From a checkpoint of a small transformer trained on Wikipedia.
Architecture: LayerNorm before each block, no biases in attention or MLP, tied embeddings, ALiBi.
Training: a variant of SOAP for these matrices, 765M tokens, 5838 steps.
Each number is 128 + 32 x the weight over its row's rms, rounded and kept within 0 to 255. Layers, rows and columns count from 0. Numbers have three digits each. The size before them is the row's rms in percent of the matrix's.

# layer 9 attention output, 256x192, rms 0.103, rows 0-213, columns 128-191
103:122171086095097158146149096199127174097130152122094117088143150103139182099162106090153125217127196058099122095066097093197124091099129116088161095056141139131101059098065159094186153137205107
091:164107104105169133043049133132061097143166153138137121154163110148174084066168126161097160120191233155159150152130094165133155176166147112080081140102069183174161137136102101133112172107078113
101:168086108068093156033155085113108160149133145062133127125161172148131163179121130153182108064136179129151133135076115118108115151166129136089132101175088227086097131117098158171115161068180154
100:198153127189156083042058176187100164117161138128129122081143155108222089103176169200110108083108141162159069155133125156133173093140089145149170099103099097144180177053090168161179192135101064
104:095094134084134171066140079103185196179152036114118094117133107113158156123171144218137141173132207155092121116150139056128136170083092089183070091109149117066121141069101089117132158063151099
108:125078118129111174037137104129081139097079195160100103126118159123172039155069107150115137148132089147091139156156051079102117142123093160126117151132145144066121170144190131145149137150175087
092:152091150180158035068136134150202115108153134183068139155154198083086148177069199117115131167182180076120028110134164163092160133187164095133123122110149163101176143167127125137133124186179164
103:140115182119122189175213148097180172065185106057188175221140114114149090094102163098147100193154090073184115144124098168164112101178094137149143121163071169149190116094142100124107177118154095
115:167063139106104163131107138101087115145106126148116186115102137139145149029172098176030093147070186158122155053062142149155144128109110126008152153095123092177075122106102149162134091090113142
098:176131161126121115132197096153100199106128110135134138128165117126098174157074155108068101097064135099122191189126193083092173095130148100128069017073103176139123122125146139084127164155115117
104:114104117110063161125141196121120095152068096079081127100099113167125135067105104177181163168136201094097162167084131139136162171151098088103057095108093061170166071154159103160141149109054044
104:092115150114146151155185169104103147056068086150024076090118151093197085073103079148112173052143096133142105133073122133058132096075176153055059170117140129175104116116099057181128148113112094
108:076074143127049140185096156213110132170119150110135167084168105109093140144141093087140204118160128168121119132116139090024175127161138092140128142088179164150122104163120098188121195158076156
090:110159123122151175117158179066083127128108120108070146083096116083122089174144089062113054180158218161221158142135102181074128110107108124209115125129164113218134139123156174174163113073106210
105:074081088143158152188124140095116173155163155108156142070102068114145158109209238153071152157155149113138095200111093077176148180096136107138085132183134128094132100104054106161141127211082114
096:171158113118143144157088103126166124106108171211106094142137126122138115138098133100120089147178104173135080089123106136102208111099126093114134107115194095073143151108073192134140100107170139
086:099116163095108168124099111146124130130095191154153079088176136143146109096166169122180067068034068122177136119127174093142114121095201041114173084073096059151174104225163132083122130109158175
096:140111168110133099151076099090141093137101160108126041078128068153048091094139102063185113123167175085142090042195052169137106112182103089171074131169125067101106112115118127113133092099037127
119:110123127073134163137126128121083081088141126130161152106101089130163201106115135139079140128092097147173150093133102108103134093123079130139144126144103155125159181142151116120126144136109171
112:086104131181093116173126097119170065131085137185140147141117083163136153207096176145113167140123124126049143105205142207084137157073084190136134125105083066112125208091098148092138077060112103
105:132130095165110122108131205174122188131092142154164092152165128060145143195082153094186076099079190107120105176157070154123150142067176184154130124160117121124187056148120106114129128127126122
100:154123100131089101101101099118143133102122103155147076172124176122091178091100094086082207123123175067155120141113218145131050074103101152152137137111131181148147140133102132180112093072077131
091:166180183156167097128062115175142060141205131092084116179134103138119181118158127191213133131128053134147134080122120143160118123131139125160078132090123034168122159121138154124100161177138217
092:110189121100193088087134085138103082108213055116155141108155154098170124060141142059118107111145195136146149146120125091113115088056164115109117152137103103133140038110078137149227197196158113
099:084131103150183128131153145108139064058158143066192098124123109100135180107123082114107104078131088105077182168158137065173104156141100124163147169087057095123082126130114059131142120129155136
096:126114120130097093154042132101182164102123122105138160142164122106136152095125137167131133113137133205142112131111122126151069116126142102150101174080096140048061180108211170142088141096130149
101:219118140120126129152043098113166120087121081123164102131138117066200168150093114101217129159140123128140183201142145149175158175174082158082111101155134152062171120125125129121091139107139076
099:163110126156101166199104133091144198090144098108186184125147102117123119157141155106110155121105091121143229136107056153081107142171157195163065086113148073076076147125112125172073089181126107
097:092119178089160130168097161198110096216146156139151169144098073135166135133096156145179057057138076153122152094186122164177178155186165141107141124146144091124110101141125071124193113130175167
101:057083141093089044066158059124201117110201112151114068073098098143114098096115168116162101154146171128133156158119136101084127166063162161176111063152117144153147179161165147147177135146111165
100:131167166174097088111066091076074099114065102168164114106120167184164183141167102135133129082138109126153200120181133142195159155162161078141188130169106120221076123102113133188166160156145093
094:162112140081066153112168042123126218110118085095057164178149154127117198099149178104118143150114121105160125177127058120095147137187102141128164128124089027128141112086160137106133177128161177
098:133099107111200149035121146084170089083140093127106105114202160140117127096165076115177093134136073130038051144137198145111162158149133169138091071160044172098089154113136176146108126182185133
109:087106090114145150149129113235153088110153152093113099134158148125121087157116130130136093129182185090087140137187113154129042145157128082164158160126139117132032120100145161162098207144062098
102:136185090159098111104139107189167067148090152107149127127105134195129093179083187128144082123155081106157076162161158079157156173119150143156038111115094139173156158119151187127136196116130083
100:092139219121183131168084054156108106128181081067138156071149089175155128130149163130173193172140175146139145099150123076107099110127120193114164124100155103070177153164068181160145147067153204
105:142090183134145091128119118059102180128152175091071110094137158064156130152065159078102098218158112111159072143111040113151110170119073116128101103113166130083079097104132103163199141168168173
107:182122079105109073105137068084113117090079072141088080113103064164068077142187120109092167072148144147168226105168200120139165102133078164156170172119182155127163095161150092101093114078138166
096:084120110174104141141114079080141163117140181119151095095135160142144097082139080138126127160141058135111219188152152174201099178156159168091101124119050085125055036162167153114059219100119175
087:091184195093085110109122149092116189092051090114129130132161132137116128192095106096085173077120179144191113072139056230151118118124215074176172165096122142149174119108159145145106201172100127
100:103125109059182140128151137117139205122171146087160184159128115122107082100142147103136125150153099188030141157118095193193071133146153161140131090139156154151118061149128134168144138165124162
102:097097081193081154132205130079147157177124130062125129062108113107103147097177079170086146094132132114140085147155155145180065130173170153116115150216125083164214094181094184186154107138151115
091:098019156161137105164135088129127116098150128172159125087132084150204114087098133126127104073161205114149105106079126140210146102118171160174149044115116184119100149183095143131218143142073158
096:057044156156172116075090135174143177123110175177108154060138113137076147149109150080144124109220134110119126122117183172177117105115160124169178062119136161066186120186120101170145177145191139
102:127137079085105126133145045157092175062085135166184103129085147141159127174155163110205082091041190086057111197069115136168110087155188130161136174103150090141175130117200150118147149104137135
095:153149125111072130186119117086110064163194090152110114171081180163127147155126078092121149170139109174166129205118083131119165168103072152145177099139143147154027184169049104044172102100187146
103:172119089185131145147099046174131092103118065132186139168186135090127117123183200119096128189168134068157113121140131134147092132104155135088134127130115072217117109178095119145128142109139108
096:151201099095115139110212145170130044056112079130082129062169118058160141100134139138107161135175177108149174169155100129136081054175138140168162151135098066180194179085133166089109132121172067
097:142106065119179139101197181090106184119068101153101110138131055138081136133164126166109133121160144186157093120097128170095192074088123118104099148217122111192119110127130158169130168080100159
102:070126121137109152188105197123092047075131159143105157069188178155096184090183118145153112120150091094161114131160140020102075171115142157104098174151189111059140110079134102101192153081153068
097:140132097121139131128159175168157103092082157123018179163113121119133031085173174140139111151097183147077138119107190225138048139143149118150143115142138141149078119229108114123094087135022180
098:087060110121193158082115038145152110099039170075164060184152114113188186152150172135095138166139133084110129122107139075112096172103065179157168156135064113169179138099102123107043163133080154
098:067118140138091132089137096135052133152076112115145179115172147150145108141139107147116155108115116148101130140167183105197160159139153101177083201110064101093117168182115173148106197197123211
098:114105123114115118119092149122131113079165174142147143090167122135114182085108153120104127079149125178102054185124087112133098072194115127172121156202126132107053130085051187104123125213204164
094:049073100127102067093082060164188125041132082115096151082129224145158116125040115104102156179114162183112058116184088111145104086074092129129114158130112095111080057162127106130105010121112109
103:158155148183092133075120122121073187165188129099139146146126094165132216142164201171124170168142124068107116118147119161099078116163214094127122088168112084133096129155121149124192135188132219
096:128233109127147087132145108138091138085115098127079055201149068131222111156125071121132156128119108141075104088094172094094104106223159177201174139163195113092145122140090112136202090124146132
100:037118138130171084120062109111079130172177105136178123089141103117157097169118111095158201144114185131114158137120193096132111068147084076096095149145146142186129108151206073181092123178206061
103:168059174172185117128178058168164135118138171178076084100108164141112076115158151137091084128137139114131171183101057138085128090167079153100137085158127079120183151106162189180198143142113091
102:121181143110190149085102120145159162180038073101135135168099161121072107129151141134207162120136136169159121107073138133036139096094130130108157147182087123121136165143070142165140144137063117
095:134095206166099119168115108098080106065130172132044110148115073137124099123097162128094083082181089175127072155141112145144116027150158088143186124149118149142132200113075122201192145111151085
096:118142106101126170129118160119215132103128143194087151075029131143053110164167141117103112077206133112108063114151113144105160104150182045138154132055065214072103080111110145118030148102123122
098:130144114221083110090162120092165120142122145145140188130093119158135200139147169140097079171078111149178097141129136058160103106181086192112152157109145036185163146118137156124100071136092126
102:137154182116145060149157114170162230091108200123162119137192148072037070128144118116132154135093116127147071132138181169082164183058178112084107082118131132081118055070174103123099156092151109
109:063112084145155050143154158096128147060116128133124103175131150156152082134186157194156092120167130169116152170129090111189115127069148153160124092124127143122094088196077125157025125161123113
088:098139187108115150204146134128199107155052132127120155017063182094060140104084124184107086136106141120134117109107156168081147166131116143215104139118044111149097125102135151143188119110108062
112:183084106147108110141186101066127140099164136108085125081192084145116153194116125154097180132064096175108105100087153154127064137105190114126161095145122107066088194151162099171172167144114153
093:167144126146123170118044130103102179124123135129104125129090169243119127047076149108146175138168172162104104130140143108143110125057207161108148093135171190107192127141114078095091135128127148
094:166098102077199109165118124099158152167148062136204130116113190155026108127188148191053144134106110091181153101148149082100100073102132091080120122057168125126117129077085148067146102166091162
097:161171122164089160148066188145094128055098149156154107139226096141082068122144140116119198073126114194160189121168068104141124093114120182227094136140130095082174128140133123124106109102084142
103:096141102183142117159162069134110091128154112212121092127121111117130154093130140205134106072100112120235108154091168127124130117128126116144092152112140136141152102095140107052174187072094070
101:140179094127120097109089155138121140135195151102079183112096105099093123113098148104085172115130118071119125231093127133120116092071050136063198116164115134134186176061125196085059073148151175
094:116121164099103134149103109137130106245104119199096123090146169145109109120085126162108114114129149122181124085149083151142093147113063141087089041158088154161066104121138098115026190121153084
108:122143128192087149149120161131120172097139094134097105137111117058159113152206142143124117141172131186070146187081179181173195166152100074193057129151180124094147130101072114080189131167090120
105:119207157098105141161102115099125087105102125043163092098075102122078126134143127145122184076110082148110091124110076134174158135120094185125108135191062193137161121194170173046143166119189209
105:106131163203118117173073149176143117130110026120070174114129139177145095190164103155116162166141062107168136107066126147110192115143118061112101154092067129133122143039149142142129192157141114
106:161161126161105156089183167111145075152096181121129176141132140088118135091189175182176091139154159128087090147112097145115169071134165071113081216092128175108152144182100081093135217175175123
098:140155107160051179052135169126219128157119174086168085105126085082124142129156060102124130191125138172124106141168157067121143066163114103093117037095178165028115159133108185169125123170136176
098:101124099179105119117112091087161090123101103135205194171126089144097185150128147089127099151105160125081173144149085134093133209123129111175141124096206110130131083104165139090052144163133112
101:103109092171153113064167079137128128115139134060121109149110102214157091126154084148143159063092082077142134103075115080184195045075129148140095173172165058165123139084112119137092065050116197
095:086151106126123130101150119055100102151077147095105165069140180165101146071098063160131053105126079070130182186127127138130161126149170091173110098161156108177203157117126139197112061161229158
089:130088062181156123094166094193179117070121116136158139156136082061130242095101038156032162135122103120153137141112121118132120186112134095192119093121114104208154122146117106099130109160073132
099:165125160084166140199139040095211114111137147059098065107130141102168165162036129115081212051085121129129136110098137147167082138092139166151129138161153151142055135125152048074113067120123120
103:163130129139119074187128113140133165145148199130076177154088112140203155062153061092103171127197176164107154162141104159172155120096166159150094065084130128144078112142132149119176184058112087
103:102101110125221089069193145096059138152099160214141082115123083066137085180140152098181161131169137160098106126068205100072063127181021145176141171159127077140052082093151151059095129131075150
101:066169174156122151147174128114066133120110060120125080115115056097100104129138124076077060124094157136124112120185158058200188177148066167135092070157125107138132206138114140121133157144126015
104:114149134146120106053125077148101101082114160127138123132061109141195196127167149142112170154131106121131128101156143094127132147177081106219130127164112146118050069167135173105176157177172115
094:195074163152107121066161149154109135164100206145165183095164120153133119092139215100114196110116037064129156109132164135141092106163115144140166171149161152051119123156125137168179139115102118
095:118114105134192097165126152119136120180148146043161097134147140163170099108102134149143178128079155184188088104138171099163129079082037131166198090083100117153195103112093168127158142155125199
092:158117124159184095105106107126172141121082188110126140138124171169152116109119108141139155111136122157157191117046103103046141159049053102165108154171110137138106052118071148155141118192164119
095:139145147123161079160135173129135083136186170114144140255112102127139154156152121161149087041129038107104173147177156174153145106108123132146121125090107148147159094173099105137123082164091039
099:143134108177098074142196130113173089171133145157149153049177084166175164054050145113134106112158184184145066148147134136083202153190101216116175159075113125169096127107125164140083107135137075
101:122116104167148122119105164111131134061070105096060099130108167087091135155119095155141116205073162149216165127113123088159160197099123071182108074114213111105174115174151092132132096142148195
096:156147116107170098165098192034097150088181098114123093190085077123046168077091086101152103155148122154100097092164138103107204069073165151156051121131117091149162125082116105172096127085127146
101:080103189102149092103140068139104156173084190100144073139168113096090160120062103097060145156128123110151142099062124108124152176136136158209139193066099047105134162090102111103107140137154117
131:107145120089178113134149148123187161159159145117133096176141117157104153164124057141139132125186149110127096188067103128083160176159122082072153105130181122133119200097195165159188122094054153
099:091113102040147129127142182151092190150089095132140117147134184144065063150171122106103107128126149179094082139107140143100143140174064109094179075182161101132148097123153139096113072114125026
105:149089159150116167207109156124061197130125084109140084133149099148097142135152126133138141074146081071098095079113176141159150087136147157114139122180063180117037097132139102160122144113129153
096:069125139131131042107112136096130079194159148159112034120208087131110136079120112122147136148070139107095139121063110180196171165133093136119142068182121045129151164086037121129169155083137133
097:118147103123071179102157166098170161094138111133102187116158119130096120105150148117174174188125133016153164114181119100121132138092069122120140157111158132127094199071088195126157124167062132
096:078151082111143121138080060139167203114107110096076148171143179105138069107157182160126189071193115138106133134137091171120121085139039190086102137064109076118106165130122085122162151118206134
101:132129131089130086101152139081108121169163085192111074201210180122115119113144105114161072084177137128128128180053146112210049128186130232136095126108075106160161168152101145151132149040167135
093:164088122115153097180173150145126089106112155126167042139135154096105090201165128056139118149167154151104030109137114133154159084123116022152087094175145096145104137093182057149069099142189132
100:142089178079093152128110067184122153110080116129159134150158138139111155136103144131137121233154144187095000123142122088134064075166130135114125149148121093111120192114067068103080175104087121
095:103139119195142093144111182134099198148178150129104109092066191108068149157111052155112169193078117104119152128211123097096128086160157094118089107119156044146070083060099191049113125085098093
110:097122133151102145123047049082171145188091118095043144131126114156133185100162165057142170112101148204157146153099092092127170046085134105142173094123082155088140098129187116150196142082089149
097:171125111095096107131110039127070146126172111098118138136154138107180137110186135118097118147128093084106106083146113138129102116118097143095089156226144077094161115090105128136100174136113110
111:116110150128163128075114159155199127126202179102114068146115142171151114109132166090104087124160142136167126164097206130091100124122178114169153091179102116076045159088185127106116092126090088
095:151120109163153112075124155065162150140111141090126126128129170078108116180153136078138101117224135130102192107140161102078048150108135076120126166128170130175111232178133182065124172114096070
096:175165087079199167100186062101151137173100106111111142056167123186124104160137185149094065128186124148128168134106180118106185103183097122116077104149120089127102087165155130106066145108112142
101:109144120202149140158081108095158083201048106202178124151145154104195130129052083114093136139121105157195100080104130098126107108126173134104089156152185118112097109161141150091102132135113164
097:136114055169116075062102123106032134177152047078090159099108139073089125091082127132168087124087100129120107107129173157174121158130139138115121183155087191200147088134156085214102070144148111
095:079077079183149124132198168079098100154125143018173157108179160121169132172089185208132056098194120127138112161099171122168174157090190075099116160178117163105094136098106087097119091125128201
091:119190141165138138118071126117173080167180090109172173079103145122125165103127083165150189150131125120150150057129145115114152120148110204099251103132073163144092101157137047101123154116154044
100:111101110143087121127122114154141190104120127161107112175117096067211161151144216137144058118206170135153132072103120111080163172089123120073114167180148105098142146101105111172105106094126197
100:117104109176147117086211114176070079122096121077087134109142183137144117097182102215104137151124141090162193180145117189124113058100092114134129143090109128108105160168113148177184085096173129
088:112116087166119091102152086129198162086078133000162138109180205060158169098110070123090140127133088108145129089160139070109179143140170042124166080180110132131097125142123223141132059100138126
100:114154062111155182186108144128152127141166189187127114104145108138107101107173116059124077076171122113121131141130124061074178137058117146164154146196110157126165120209135149102090064163178126
096:090097172165155088132108158112157173187176188127180180112185114141144103129115128186079024100079123034121176056155147061111162122112095124133174225184155187148120140100148124200050139118122174
090:237051049151115102121150131120097117174164105179128120138116178148089169055093116104119069110144138130127116137212141148154069116071085136163116135144154115192113107188156077159121125132114142
102:094111151152118136089191163135160192109108125130112091106090132123088120150177120134146171100038176061165076130149124120101206118147090152048082136135121153130082144125203123029081162087134110
108:116086150075174138098147080165129171134125136179090126072148100103082106143070146117143148187154068188147189091177056142205078131115164124096047182071081142164124156071140185084198071187076124
097:117205127112132225150142149105203150168183110131113100120120217173115115151144181123119097132137155136189120123107136181114187194157098130209104178173110106110067126093116042115095184082121033
102:160097187152157080153103130167131090161216141142106173147126185135105132127181150107163170161142130128061189181063150121053098189103128093175136194151141164179132092075121095156109137068173107
107:111131225121122131141184124115066073163165133095236129100082159105172106142176087130125149109114200164185116147100053153089085160185156098124147120127157105105139179179137095127087112164075077
094:073100113115162116130148077103118073075119155132097089091109168096047165131193119103146114102132063151148109132145058100086120127136174112129183139092054169124131183122049171162118206139065165
103:164177133151203103071121094129091152126138148100171146128072143147087103092102151080026169114137145116086125064072166123152255128154198121138116106134144169178096129140149150146173096073115114
103:100176091131070013133145111139156104107099130119218147097117106168115131114051208067156165156132133146130167162186163078161202122094156178108105097085091089138073110062131041132156112118166098
096:081097179143141146084137078164161104140142202147138115249197163138099096156065089179153099163180161164150132116123059149139099109130161182131153112137146158182107095124166169126178102135155088
100:095042101109109081154166160180130129185140146133122150220145132096107132105124167100205198156151123120129174132154104043117129155154144075135089107118067144186173158125182131166137106135144124
098:161068111109128124099083138103091140075130116164174077143093138075142090211176136151136061073136146169194136102178176147110164139142073148052190119148151109189083140091088147143083125139147112
100:174192196122107143133079121173153092123187122121176184110057144097155057183126088193135125111139110101099122116072074140125088087063076087085096079126097110143092170128108102100188125082089142
112:141139099129127136189137079118116155130151160094086157130160150146121177153177122086145054119137119132161103120174178103089095133075117097123133171122115114117067193140054113161174177141200165
098:046168082161187169153078096072065104116171066146117115112123156139126157128195145107152119154191124152110062161089074159177084132097168157055107138123079098144108105065156075078197071137171196
108:189092074177105173090140146152097081117176098129125131115111057199103140184098035215232149086140080079129135085124132104160101195072123076182209104087068117142107064086131172104156096118144113
105:143146085189073163161093127119181163123126153112083067090170165100145179175108120125087121144128071218126129138117111145055086155105136142129100153158006133142121154200136143035132125135145147
100:148147222180154044214191129146146154083142134067148167079115151082144090114075126115112174040070147154112117126172134075147160159113124093176094123127112103180147142157093086072112144156109145
100:178141187176116105118186102083105120130141128122170077097144105172112037069114154096202119141152110156103129211202083105137153140070122095132179141211128118134172171130134137146073183100194101
095:183172121111134103174157129138107068097134131156091094090094140107137122078097079090125133159205088140074150064141134076128196107083142161140148065142066124155166155044198106185124124125148177
085:136135175110117102121168114096117164185164097115147097119096043030138119105179097133124119204099146128086181113152139155155135069117095163139209189078090161127112115151074133076071158154167110
096:092143075094128150131132090048086090106167153120164178210073111136175129156114147084126119087087051099185148108123173171154130104166153100139090125103139131046160148073091133135124170082188123
102:149106172167141078147110100185165124167087093075106119093070080150196153133162047087091131142121064156155078151155149141069079154131146190150097105195083116113208106070134199159161107132210167
095:133133164165108197173102137128155130086124171101139064156161108116147161161107165191167185157147110135176147151082224078145138115142178127114137073127147126165090099074098119169114028252151140
097:121132117141098144150135163158153119135144082111122075057144099103155150105052151099151097076122133027113120124106092104129113071101134119158193162132161115204110144162104175089113144127155123
109:151106136089129130229103148103087066046097175109193170131137084167142143117127097230089141147106069101155111199075123177114088150151101148106130110140111186175163103119121151146130164124127169
103:163120175224156098151129123186168162156119072090255177134154130117077123083127052112123186097106118116178134138126100154173122100128081134134120100155180198021111136132065120086080186075174162
093:099129085102126076110122105139133080132121151211128111055165202061132117195124089116109136098126189099183179116092151132199159088116127189107106185156143111112175142102151120112125161210224140
104:140187131161102139121096143132098130181126050103097090157075091135116157114131108079115103112088150138127200124135082176135095099117145153036120075112137151077105139110126060119139100185120140
100:069105130100077125125151099076177158157145118230161147156086121171186137155168159147143123119163125152129103138146134116150126138050132024145091140100093109085126090177094181141068138116118091
097:113155083071085092153088109083152096060165109182107108093124126143081147130145172127107162131171121118146189096075086128151074167102133102158100146151148043089148144205120102173063076134154118
095:080127101084146068130153076192108174187090158112098108115146145163142126138255126070110052083143061151173090127158156120112141185076158082141181034118132186140149147130123070076112129152113073
106:116091185186219171131118149073167141101102094075073086120140140156128184175114121157097132138179109171174140176172179205152151085185129099150091178013102152132205098145099119137145147065149127
094:085089125158143149141143125140144096167075133157042094122159136136099207118107114124167117138080052160154189073136059159186087131064065128094131131126060111127152090121129115102072145139106114
104:114141061148175211139083039164173174136085113121158148199136119158037152109105081141154125073132201131162116107128097161159171158107103152109147205085135192109156109100141156128161084139150080
102:172136074086118164124197052126143171172138124182159151128029132064110152151111164212132145095164179133163109148126191196058136137081104204157178101128159110089158105188094097095134150145180156
096:077175110142110152171141137199095160145110116245134153140133119145102174114105174153112150136151117102195174157169101041107086111168176082071096075142100139129156157175182106124092172162097147
102:157100112157120063123160165113068092103117155166195098145166107186132138128194090061138154179167123162112151146093104221116137203087094068077083163111088100124188181127124145158163150179165106
092:178132215090192195058125102191125141110146131169144111184068144170134179044106153053107147122082114135172158161148147128103134137226114116131117134143121058123036077062169120113118074108146145
092:039186070144147154082128108110075131159119093048099145097135114119150120117080144133185156141081176137071128097164136113127124141176147142126084137062115094084098125187119109200116099066172084
093:142146130127121082116103138137074126108079182056146118180120095194113105092063159123209104116191130131192100173105127132148137148127080132088083123109172127140104219117123096106059087147110173
102:157179121154123121067086122116101145240091134125065139050122083104090085108089138083183137155150101087159113107146098155104067119094107159153096105096115118138164107178131111044184155145141119
102:171133077120096085152158143158123137130189169125107194158110089243074162179124079138088130226125123128127083152128203090130145084140120108108085150205121178120100089181114155124173091135130085
102:201100215100132086160176092135122080206069143131089194203178165121171126132189127049123156160081178160085123144115164083145195126100161133094133155099105114166108057087131150096099082147126135
093:108095160133142146083081090117157070131102071147058176135097106128131156079170137162087091121204052104128040119153158099160153166085136130163121077108121095076177155149179092131167145086089137
104:124111119109079161107109153113145140154148123063135058097132095144112132236123111162070175072171110066115109161135138109103064156101178133071170161132112101158166037158115179165174160074138047
110:237149153153128103112105134149133145149092156133207113058103096117113102125140099109058133129190114127109125214132116137117119138138100101088100169165093061111112150186169092156159127128151173
096:226089197157059092251137068131079162127147156101099127093138096057144176118101108127136082133192123123153129121091197070196085108119125118120202144159104153058127092136146074128088142141081098
099:126160150128130187139158123101158106221111162172118070157127194120129162111182153119154113061148134088142160096094146160120041102147155078116122137172093131091181077093188128165176062051152171
093:106153082149128143134114125193096140108130163040091142160092158098103109108109119145118094158147091182097148158117120150151177145160126157125142139185106172098146093000145179163134116129045123
099:131117178156113133172140118120100158116144199183081083167072135089133061150076169213173158133138131147115194148161185121128165124122066086136144121146024079080101156125141174171026190163180177
099:121130109171044131160140134112123083165111115126127140158080072129143100078142122140049161091113134060132094132147049116065117185140157142116129115100180122094118075152097150146128079161205069
107:155082069126141115205075120132092082119123090123168072106053195118116073106107138087102125152120077101125134149137110145109190117180122181145117110081151114140111163055180153133130175170105168
099:122158117094032110117094049178177120126175088153106134122136157214145087152128070128154099150143140131096156123101122165156186140174186153102129119200149139162142093130019171158139179156132190
101:192081072143120150161121170104169126142101202096115144147135154102084163064130163096152169113104161135162115127162108126240124177117139138237097082130146085165089191200108184157138120125147114
091:129137093178146120142188102181173121072150147091213109148111216200157177091106216108169119125172111120135173143163096184098161116107121153084120143134141124140083116117087159092163179156058139
100:136121072133119125116093095100044160116163127196128125133094107064197111078156124129084216165125120033184114106177137120118145160201149198117117115121106128155209137134173126088081082109128105
092:154142114119163054108091059211110077116147143122150107122101138122171126153140145197140102135122130194165173119159174108115142091151072177152099182138083166101139132084104059176140094105120121
096:084085079120112110131116126146155104166150109043076151109120093097137135065113128145213103191179060164197203169092109117103109155145134109202052153169204170014164123092107147100055149182067109
104:163159124138116105123120132126152101141187022087062129098135128095134150156053088137100049109138162158089079160155107082107104135067169125131150145087229118127148100125121110148020123031167102
095:163162104194205127121104053129123137170022106130100160095117132114108119099127093136084113176120081116057193135167088117098112075131069100137139128185155170124093114118181155115163089116089130
099:139125112147160082066090119150091098107092093128141110061128130127075148099091130115108135084148121132169127147020133146148038107138068120171066138124117039112119056129134116054141112148167122
096:153234133149191101152135153193122153137206149111124149140173102170101150096153144153073137104102206126178076098166111110123076227162120172092177131177157056145132102144200145178116160166117100
096:114155138151084105101118106069142118171112132051115203069105100122120092099165161189202141059066160103156113118157062160125124147203180174153133171143116152139149130089077116103169158042162145
096:184140103157205130153128123120118146070062155120133118098145114151162138130132149129132144182193129077148082147082138137184133217125173146146160168080106099096027144157136149158143149135094110
111:091169175154062097057162110099179097093108174150194164132145087081132150099238123122138076101176090130130128164180101128130134084093114112204156066121059146155097132099152058170104110148116134
109:150140144168170149085140143132114070163169123125084149155129220136164149169070087059006127118100130127074115160191098162156138145149165127135070110109137100091081104145125185108088162090159161
109:185102077185079095176127108120142189137162051102159118168111139150168148080088125202142052150178100152160181100086136082138130057170194100139140138123080086120181174142233165083134098119186096
103:089226108042122022169178182078097133117172069175118127100128090105162163147093150147120146170110079091101177105077099150143054120158112075087153153119099217072166149112103133084168096050108107
098:131106171145105133200167114186168097049155156228103094111091124124108152123159179112117102103116095131105163094115113190089147145176135117074121153111184153071110134145125169060121147160181067
099:143169146138129153099104180139108134180120146113157056096222165189140177108099167186128177179187147166132103094097176226150201127144096130179183090061090079182130130140141068134111099180124090
101:157187139212097203160207025114134124084126146166093085133113136124124059212080140140174117175046155133089079150095169115131059183121091089111045106149166135143128154145150114194110188131103124
098:144126135173088144003146108143105159095103147187079124131110139131082091063103108208150115095137101075080111104149143206080122102063115118132153116175092106177110072099132120071106143066118064
099:197146140105054091114108210136098111093094113122117052114058126241120095126076175165129130134139162118135182140150152096166122188155198205109142171130094140133110113086131109093133133092170149
094:148122150051120131126141123112098091102061137159115171118112211129114138095134135134110201158149120135125135193103121079152187064147160157155096113188122118121169124139136076163045091116104101
092:186073138150087168162128102241121141082112165142098119090199174063114166102132123138114116071130089155149198047201110168122157092106141109136075139086138089173141115175070154152150124176114105
093:153147139119117159102163119120092057152133145079117139164181101061064051118093150175080183119114142181099068082158094179101186114063169126080090110123142095164081113091152206111163118110186138
102:181052110113187133171212143094175142156122164094148132151102172131168134168211150144161176155137080086126149086136087102085081061104169133165088133169139136123091107067235041161142146142136155
106:169128134077164053116208171143210127149096120149141132147075174133210105109125123130221104127098154070083100090148121123131057199080173163108097108128070159109130136165120113088108197102085153
101:145105145175063109022139223140140118122145154089112123147048186130135180099119082116182100171178156072102107096070105140111204116178129144062124161145161117090185109175152143074132163109133149
112:131143144086108110091113119181066083059167120093170172099043171107130108178118082105153124155090122118217126070123150161091170137045150160173141167125095133138088114164220152220114114138141095
097:191138063125097134166100115195067144097099169053199145115113162136165129116129130076111122118172115108170141127126141112177095101132108068127102132024125142122135151113098060173124095060111100
100:102150222205129150150180097132169123185150032165111127092080114160104127119152121128180190102134124139146057132101114132116128162127164076178166201138130090109156107134156102142120065178106140
105:098159178111074135072148183168170136130134131136099139150123062236099141096102126140057174106045133082137130125098128135154087111093129157089062165101132110096079110075160153127114182142128100
097:163165123096091153122158119125068102168129231128159115098088145155098178190131158164095150117130204152079118099159068131171148077147096118181104110165139104165143075129120111150164105093120130
113:167121170126139185095119127175153097120215104162136100157159174111091156103137175160135078077078089164085072133140142107197162160087079115127101164128163159095143188143131148145150151136118155
101:136072175080093117067112171069148068096162013209185160118203144141096152146177140139140138134115149119112153157119143182151159069089134147184038145094163140140090095136134134125129056106129087
101:121148120096163086125129103145085141107154173133115111129154092157166218087106172193091175070164090159066129076091100133110133172132036162125085093060175189110069134196142173151089196174161157
101:105119112038052179097092207147156131079153101152143127152140082100158081106072142124097072121119137164072144139144239061075139044089090072208110153116122137089103129146143106121186175118175178
098:149203111203058136069069113142162126039132193118184178042148113104115127081163104185119100132194120114139163120086157129089082160147137098088083101166154168150111127090220066112132155173153172
097:113072144141147044160118073068121165166091181116104126083120177139134196157113127131124102155179138112105108132120034099068109083109152168255085151129169119176137179096109127061114137102105046
103:082206174158141130162113151157131171112137127143115071103153145089138190063153091105150134130087135094134100158176071169091108092098094097149150111160157220134117094124123159138075079090149171
100:110204094109147134094179152126172171093139122145128096097117232179092061065149162076155108147157059111096129104105127159168140171106050200149160120106156148069171203178103174127100114142082104
098:122120046090148096084112126166161113135159164131087135110132072096160179118057080166167139145114151177121169169105046102126143169148143065152166167170031112099111174171151074121205120041111126
093:085157122150104164123137100129105130168160097122131127128091168128146041170156136152140118109152137157169157117179127148074092141064173154143114143082172128201125107097125165082093110155091140